config.toml
n_layer = 15
d_model = 384
n_head = 6
n_kv_head = 6
head_dim = 64
d_mlp = 512
vocab_size = 8192
activation = "swiglu"
norm = "rmsnorm"
norm_place = "pre"
norm_eps = 1e-05
positions = "learned+rope"
rope_base = 10000.0
rope_fraction = 1.0
qk_norm = false
attn_scale = 0.125
bias = "qkv"
tie_embeddings = true
parallel_block = false
init = "normal"
init_std_qkv = 0.0211
init_std_o = 0.00385
init_std_up = 0.0211
init_std_down = 0.00333
optimizer = "soap_variant"
lr = 0.00342
beta1 = 0.95
beta2 = 0.95
weight_decay = 0.065
lr_head = 0.00641
grad_clip = 2.0
warmup_steps = 200
schedule = "wsd"
decay_fraction = 0.673
decay_shape = "linear"
final_lr_fraction = 0.0
batch_tokens = 131072
seq_len = 2048
doc_mask = true
train_tokens = 597400000
steps = 4558
dataset = "wikipedia_en"
Each number is 500 + 50 x the weight over its row's rms, rounded and kept within 0 to 999. Layers, rows and columns count from 0. Numbers have three digits each. The size before them is the row's rms in percent of the matrix's.

# layer 2 attention key, 384x384, rms 0.128, rows 211-261, columns 256-383
092:493475469501511482466496534514536501307537394529507419502496502521540526520564444429476505548512561434509624464526490566441505487589449475566494530475566443443564486459521533661491558452363494474501531491505453541495425546600494481442564476555475544473419533498477477475497590475506603488487523570384374528508431533477502475575551480498487509495477524516409552541398473496508452504445
097:479440424501505538580504470551519618547535530477542469567549505490558498524498512525545495474478435400491418511417505508515468426523591385415556552488507483455551520580569481510491509512563445545572430493473524500486511499570595501473515488520423553569507509502502524457454490520555462509476461408508532409500426532499548483496432481509473430520511496486568505479507422481437497431490
102:492527523502522574617497537505532430538621484497536410514527498529467474471504538509460559537498545544500499484562416503501539538498479606526482542585489493492515555444544448534414462443511502514531590582526441541485471552431510490491439475548508560437551498455481461515526546467515467496467494552509486542497454515515521420624520474499485429474512449484481526536482511521442561551527
099:520486554505392443482479427538527481498553515510557567615450439565550489488468392437498461548501464495484513483491523471516568557490476527527529504481551502512499482529550506474514460412430479564482549530553439487466515465542494500490444502470513566530415449445498505530572584499544492444474463559494494466580464525453393460477510460428419443479526541462460499504523450413461528573548
102:398577570471567498431443533446545520479573588451557552528498501529451524412400417405580526422492437469484526509464515548460519481446544459513429401480393474512471451445467519613553473506479523499482544471461565525529493412564430484399580494527491474418531467539598416509519454566551502541596545430450498532553550437559389430490444595498574595554478483449451488448525540517504494470446
100:590451486530476472547497515522479491529457490432558474464440554443480515554498447495510535501568513479459479469494419453495524464561493410446536485529397487503487527489515459545528460524530444472479495500483535521527534510502565510577540430494583561440461496466524529538551445479463471525574506467524495539429445510460444473416459490542470569490453572552524491480595501452473530544500
105:476511519397460459385521445481515458501501480534429509490577552462486509532470492519544558518437501526506475567556428538532471475471529511519492476566532473536515473441483477642428366531491561532496541400514448528495504534559467449483567550419569618566522526530525594484492483427479475506565540443545610513477559459450512366443449499464471460527533552487525509515432500569566585514599
095:488527514485527595466499502471552532534451520444453491579496454574409464517635432575561487398432570541449549573491477518424536549482459409546485489476530459571522455517449483455517555580494560563539547472589434501507603492523562541488483457505412413571575483555471488491526499489480605473487569581484503493516520381451445472486546534467490355525445449522453446472484610408522506400552
101:448594501455520514458513494488573548458531471557436474539521545555532541515480464459522519458567493435571501496537439506474437465503449538551502440591657504529449472518456483459475525579459396591540495466438525508548500543540538531593483452556490465441512590534604456498507501502503531416530514461529435440515557516499401602526505442529380495540493515491501514575450487474492520515458
098:559551458579496498586521437473497537528588476561493447521535508546514536475515490530537513509493482463474491458508568531469476452566484399407485529444489479514494516575473446532495520406510460502505532459491537533536546522469435472460480429468507512514456478523487488485396478477520530460485537509590498567489535544549488447522425573626397466422443583514367564496485535484408461479429
100:454449399453451492526525547518479485520422551602411492531485519449420413479465511541514541483454548481520586482553536526507497459481436488527456455409490602483469481433527439518444434539582499542548583393531452450425478533522531474462482609433518521469532530545516465493551540525447480558503523481516430526413478625495509441496574506498445461528506547482587539524627574468506485486504
101:520509509470479456453470581554519586475545416569448458593492413537530461484528487500414477526455487467579499413472520489486525440513565445483481439515493487461525510514541422372409453481549408481464506534522496476512432515532520458519425504488509528407595509518462349567502485486466585485577510454453497520469459599597469507414539525496587491426497437516437533547497533468552507516478
098:447483454472518538483547498519502490531365520472450578426470457505459482549526506496462556636429571511532525453447500511526431433501590471591426418576480559527605469479524431412469556410499553609411514501475515554440477515477552473530525468463460399445476512473536500433521485548458455459589492490572532500463505526614451555572497509484516494509490493510522534495483506459557511560414
090:476462510405547527439503585508534521506464601446565457420515493504493443492582551464509579580531469513522474570487474453476509475442463482547476481583566508472478542447433492437440438481500484530532504471459535561520498523600550474498557544515456412576578438513496524559479369553566473511475558511558499554483546514483426439529517601451464480448549528597463477540475544541535523573493
105:470492451475448526587563467480468554497447497482475476381558469486533483505544522470545452481505518477541477444534522473502523461459522398492566578447451497498485485457546511514540522592447500548513500475532613477515486521439446544532437620465440532440559604477509591482525612464401505458478527547542496554468496522459583539539404430513465457487495567451550505552518593508465503439537
089:671504504535575497479514488503452525501482551517511586532488428462536551617506545521479486456514483528476517463517480501528558531455547600553545486589488430479460458588553470462495520555442494468514492396501581549486517468439433528481608537580540542525523448560391478571541585595426501596445499435414543431533490488447473527469415578498451444530421471566559492511462494505443526481469
092:471544540517529504525474467494400453486498480453542468569427516441480440517515495526408439490435549594584446488434530499489430453494361487469336482501506491522383505473513484586481483580491498446555568510479517490606562497426468432484538581458484476478454509556510534507458592522474534509469544598514486519488467529543548604472509523492478605477534566460581549616532454537506596551518
101:511489451553489474478538540469585494448497366526475414426539532477489465480540532501354538554403449569563548466448502494510487514544505455502432524548508565492474495459493468520459501506492485577486491500504496493570564509507346440518641497506450526502476475447449430420462445530442449483607485544517478580552473480521552475505558490498513572470522519507490450445554402523431524513543
101:475435530443520399484541518505627481468435484533462459553553557508540458498539505425442548480397478481476422505549547482496547499428500453474492554513496542551413462523438437496409509543434429432433496494531436480562545585467455442451503556520540441512501504496479509511501445580515560474577525464551476439499525577501521496471481494421483470486522479543549581522540467528528562440446
101:489445436548515444459468426522571498511493568534471564485516495481442560436420475550409438512561537436555508462526509583546456455521434575569543528504584466394563425460461414517432439460600471527517530483497501510484505474494510559580499576556581473476464473534537476491426567388468462507539484488493506504472506517595437437469497515525432469557558443505511493481500491583550464521549
094:493455475610493485499436498533457507400567461463482491409552549530483489540553525546422517474557534509474487559525399522468529511520548427464440477513523530385545431439483471550495570517434518555575505526523467512543493434555512483497433439342488478485473433521520596523552570434501504535496486509517515571550513494447567411382584479539552449487536461490501482499508473532474461578509
101:425549428486585565493531469533468552513516477497462431528459508479529517524473512543495520537508510520527406560471613489526465419480546503445434443616486410473528553580477454469453490491526367513491521542602505589478460524526512470503502543522534499511527526487521443471449493459549416495398465483461571479487444494537517485456546507488456598538415507457458491574461413477523512557506
100:443505631429477480530499505482566470448433465459476509501498558509498512603513477503525455541551401455452491526523448556509418514512605411661589371483448481482463481455482481490495457562465493530390508459456573519464472580519552488518502509477484567487561471463515555511464382458514558563596567433445545545502501443560491541545436551497482499546478490471461469425547475439504466642567
100:486484483496495517491532463453454488449523433543563579516554506489552453446470459477457455507514471510549447479480583496483475533442513499503486497507519499392469488470544523491360487443484455460515556567529472580475531479530466537465564537468509501441478548544486456526475480539501524578485482422516504578486487508496461536454467491448372464465443359609521560396596414574513474453474
095:495420488425492542475480503483484461437478519464437483466510413553514510506540461454559554383617520521509493514498472462472365534440380491472498531456564640417561543452464496446450348559529486462503493448500501424510428624525415545423549521501446443537549567466516432396435551467491493511532498494584602480510546514459553587430563540494427592441513510523489473405502542576492503472473
095:585429423445430563536498488539406505493463574554389658500494480472534547492536585520492520588511506565518467575494447521437433561514450473544591526527561483569614493484471471536544539476421543476509548571467519412475540511508439460558454518573432559531549556497560425553448542526424557572537471509558456527538536516489486568515465490554554508477573522408533509480453511428428516488511
097:473554475540429520506494514516521528425478516367553506523526478544571519375480466416502544529480555466484494520506507522496602585558520482484497641422532580474499511482459619429489455497512472493523542462503407591536502518528510522464376474516587493487485444599457575469477435569534559574481455523519528519537492452470480562439492543538532532551452524479478503436553430506488482435508
095:516473562405546501479536445588467528509520507479491505512545507401504538520465531499503513519485483450526429550394468464472547384552598509516477579451501451547482430511549484421539463455553411473523517517548546504459469446472526484464517555507502414549481544428508510441505522475508580490506511532543433495448493407541479433587491448451481515500557565481509587516488407403510490502541
092:430545526488558397510462508408580460416436526547520564497468572489564507445465476473588493530479549477468510453528465513488495526481460522565477435509439534563449556562475535464546488441533511513564538525515492422435568451441524486499528481503456503685503408487486539473480429473493497587503414566471424466436566516571426479468562495518440603605505510461440477507428480481461510518531
099:499530494496578503485504560514520480483519489522573528468505528432416570578532548466517483530452432492487530488491473562481476438488527504519481448607557509466476550456524501463453386517561567488481457470474406501410515517368440457500443543425492470492451441489488505459503408536518525479482491432510525524529559465523480422595486541507507557552442370520499541469576527397537601542458
098:518388473464440415420379465464529568516523488501509525521533423453516507468522613518473451592434520459515516492449449506546478541434527491458520494663415413470517512551453534548549492509486583519543416497476492438506471526435575458499487514494547530513472540426482438502457529532530401509500588548418568492447412612522613535457494519541482474541469446579554555453429493482656428471533
097:502495475561472413497575528493354458461469470505499504472516497572554489427381531490507434468491461461434548499529531472573506502545492530501487377607611574561460498477500457526495472515508523511499465497480555471520515612556382491515467519605537443573512494434420536536463481417498424452506529464451461495502435470522424418568482466568565514492500580460445485454492477539475550426539
103:473404475547512485449410513466593458515382494515526513494531584503456535558472452462466511533582422449462553549526426536511483568563435517486541576548477525474475434430500511515504511532497492537463518429434564573469635562460559529445462404478550507470470543496423497597450402487575439454460490519506584579525534471504414475433529489384462471454525458639483568467480542579538570570470
102:503537481494531521516489487403369559530540541559515514458510552497471541576529533529518443566508587467513452473488497543529532559410521502517555357410496431540570501508525510535584449432439459351505513481529502485578418568534552467426483449435502521531524527405524488528450476542517538513423574432417482512510520517480491514482510485490374413422502465475512505502511512476548452494517
097:433525489557532463544491526490486470463495527487443507524471462409498458572544506445462584514481517519518502505513522459484432606425518603561489522473537572562490504468533511502460614517483498551534467421462488496537479558494541451517490510484498364491437546494517509502463592504452455536523414561555636391522555519498549586482439438522430459507512407475520582457535516561426462464386
091:561470536486418527491422507463433574526541431483424521512546463423546365473510459410511500534499505470551460517522478501590523522475478420545563509508517465396469450482488522526546504432468586430393599497549510513527452481392585548541355530594510478510474554516472482443516552470455499468494461441478412478455559473488498531485461544554405537540575565358519496471513603480494552547410
097:505582512447463439508561526525592658425424563533577489502430554397527488482445454504477506488576496526562479509510502434504581428459456538516417457518543462606460423500453564569550538498451499397467477518501531524601482490440565447615450603412513467488500500464491544455582544489542508509456518537485432475533491485570437455441507539518390527496449532476541513470538504524585539463440
097:533540521485466482479521534463530413416560497398498489586542552560422520406506535385444442446499586532509466520516530533556442555409550447522614407442535606517457480532471422460456517588566504454542479528496525400526435569521484574465575547504508471568472585504474518463484417376466453552508495519540534445526529608452441457521510490477565471459543514449456426560473545584527409590444
096:556489487508538521474452553598536558542507555463495455541423471439481520498458484479567482562602521473492357447419570524499574551519502458418487443502486581495418447542592464502437499534414516484565576539492498502481506549515598403524499463489523425429511491453534479544496383504527543646558463495424436467535498460468507517488462477478444527457543511484427493484512506524471428610543
097:458421473519426559474523504468532516537514455518493453500440572569511425503502465554464583571502544522534522513474551522587499506527597568431556492369559498520519490508503474440537460466463558448555441535588481458430478533375436614466505404449534503551486491514479453482417462549375416449489515486446543454567475491482531588537466488406586536527635423567488436452464516429436392557571
100:491492511542447497560453556513442550511528461512520546568498459593475443490484522439546477453503459390452507445463492445483560583521559448526542445448435508455455449489500385569542425455559485491517516486496568542450425421529490445521580471610465456548526529406479514450420421460554466469456597559530487434482459567571460495506453528511468469516492401478434444571522476495425544575502
095:476450423425516413507554508504461489410569596556431529521532479547567483470534554575450491641431549521480432499474503593426469615480561527415486549432531478532490560483612599507524476534534503502537587539573525472466488499510550512477562454562478418505506485482551459540529551475440457519486505437459470566553497520510519483486630425474507609590548483500538480468546433545543524553395
104:478561415441461528509380462510477468467557472498461480487595419451503522455453569504573509509524566539478533511487352493495512403494516577618340514483569508479499539473477521439462586483512479445480523574489476474482490489511521542458506493440458458458538421485440514470519553494526491492497508573493586566433528521509493556463451471541476526497623566420540504452367385534515497540514
096:510436427480447566430426477605460492428493463595439441585464409506549561461503477540359536493548483542565498530588530478610500471461472467529563431465563533436413469558490528501480455558499545389483488506446550468445511495444547407494532438528480510596590396551509538573446469538547391554561484457539486621582539530519533487412502460508518565583553474483478556449475500426561503435496
097:600510549506454471506399484523456477509487464509544529475554476449495456570590490443562492511515534543474554510574571444498516523564458506531535544455451520519573667481420436488458525437444513503651494490421505467476565505489508527492473530507476458551515397438499555537481564536471539513476458478543529521519516422417520502540524405575537523467486455486437446463528492528482555549594
100:428477535535554510480585449483543471467560533534527488589540520529597568516600417440495481506455474505445432492417490487449576487476489385497509471545598449562517515481596569615497543464527515491467516501554438493557481437440602550568503522485498406497444524472465438531513500578397534499501563530420598571521485473506483542475479578478490439496442541468553562498437476449560534552518
092:528487490475472450524423534495551454545498516437454615433478475415360437470470610536525560429433491454543474541515467563530474525508494541472490460456428567514463479520449483435536487499578424505520488505438617523531486499556467449514492477574465471480495440466514519450538490413575388415515434404561415522466525549534510422468565435497427502493598498535502413484546470533428458438566
075:582473432494455649509458540515460558481501473490528417474530503600513578431516441603483578538517471562476540448490480467431550541589467524535535548526435464468489514488486467499498520565443430472494504412474466500504537533525490436438454476485543460470489521486496496460581556574417564524435589501502499520531369464518571551460464482500483507467561520413483583507563576503533426503510
079:562504456543460532570418553457504469483528432452492600415567450437471435407507529467483585452416540460460507479513571466506557433521522521517488546509511587477537462585472507484404501583476483523479630454476566524489558450529370414448445426539524427513555501526447585512448569565535394462465384428541418518471475530538474489501477512500504444527508512496545483460501495599495466386537
078:489448585575449502399493545480427384517459570542578504542539461430487521542478479574570537592455528556571504560520462600464493607488552392538407551562472515527471473460439492510466479542478516514534583539473429506537484468518523526507517436471496506465512552449420439526472559446469491533546485493499517515447470479497427399456637472477446466526552469511522561480541455439448555511489
084:519470575572491492585546482544328506513495492505547498536456554524542503593466493477536301505479499439513492509512584477488509475501400482575538539487501477529572535500532432424522556495523528487468535563597483556478475537525521603462514487551475500435463576378446501515506473543514525499532537494457617383501593463508596474422469567503478467521450527508523553505492484539518528548536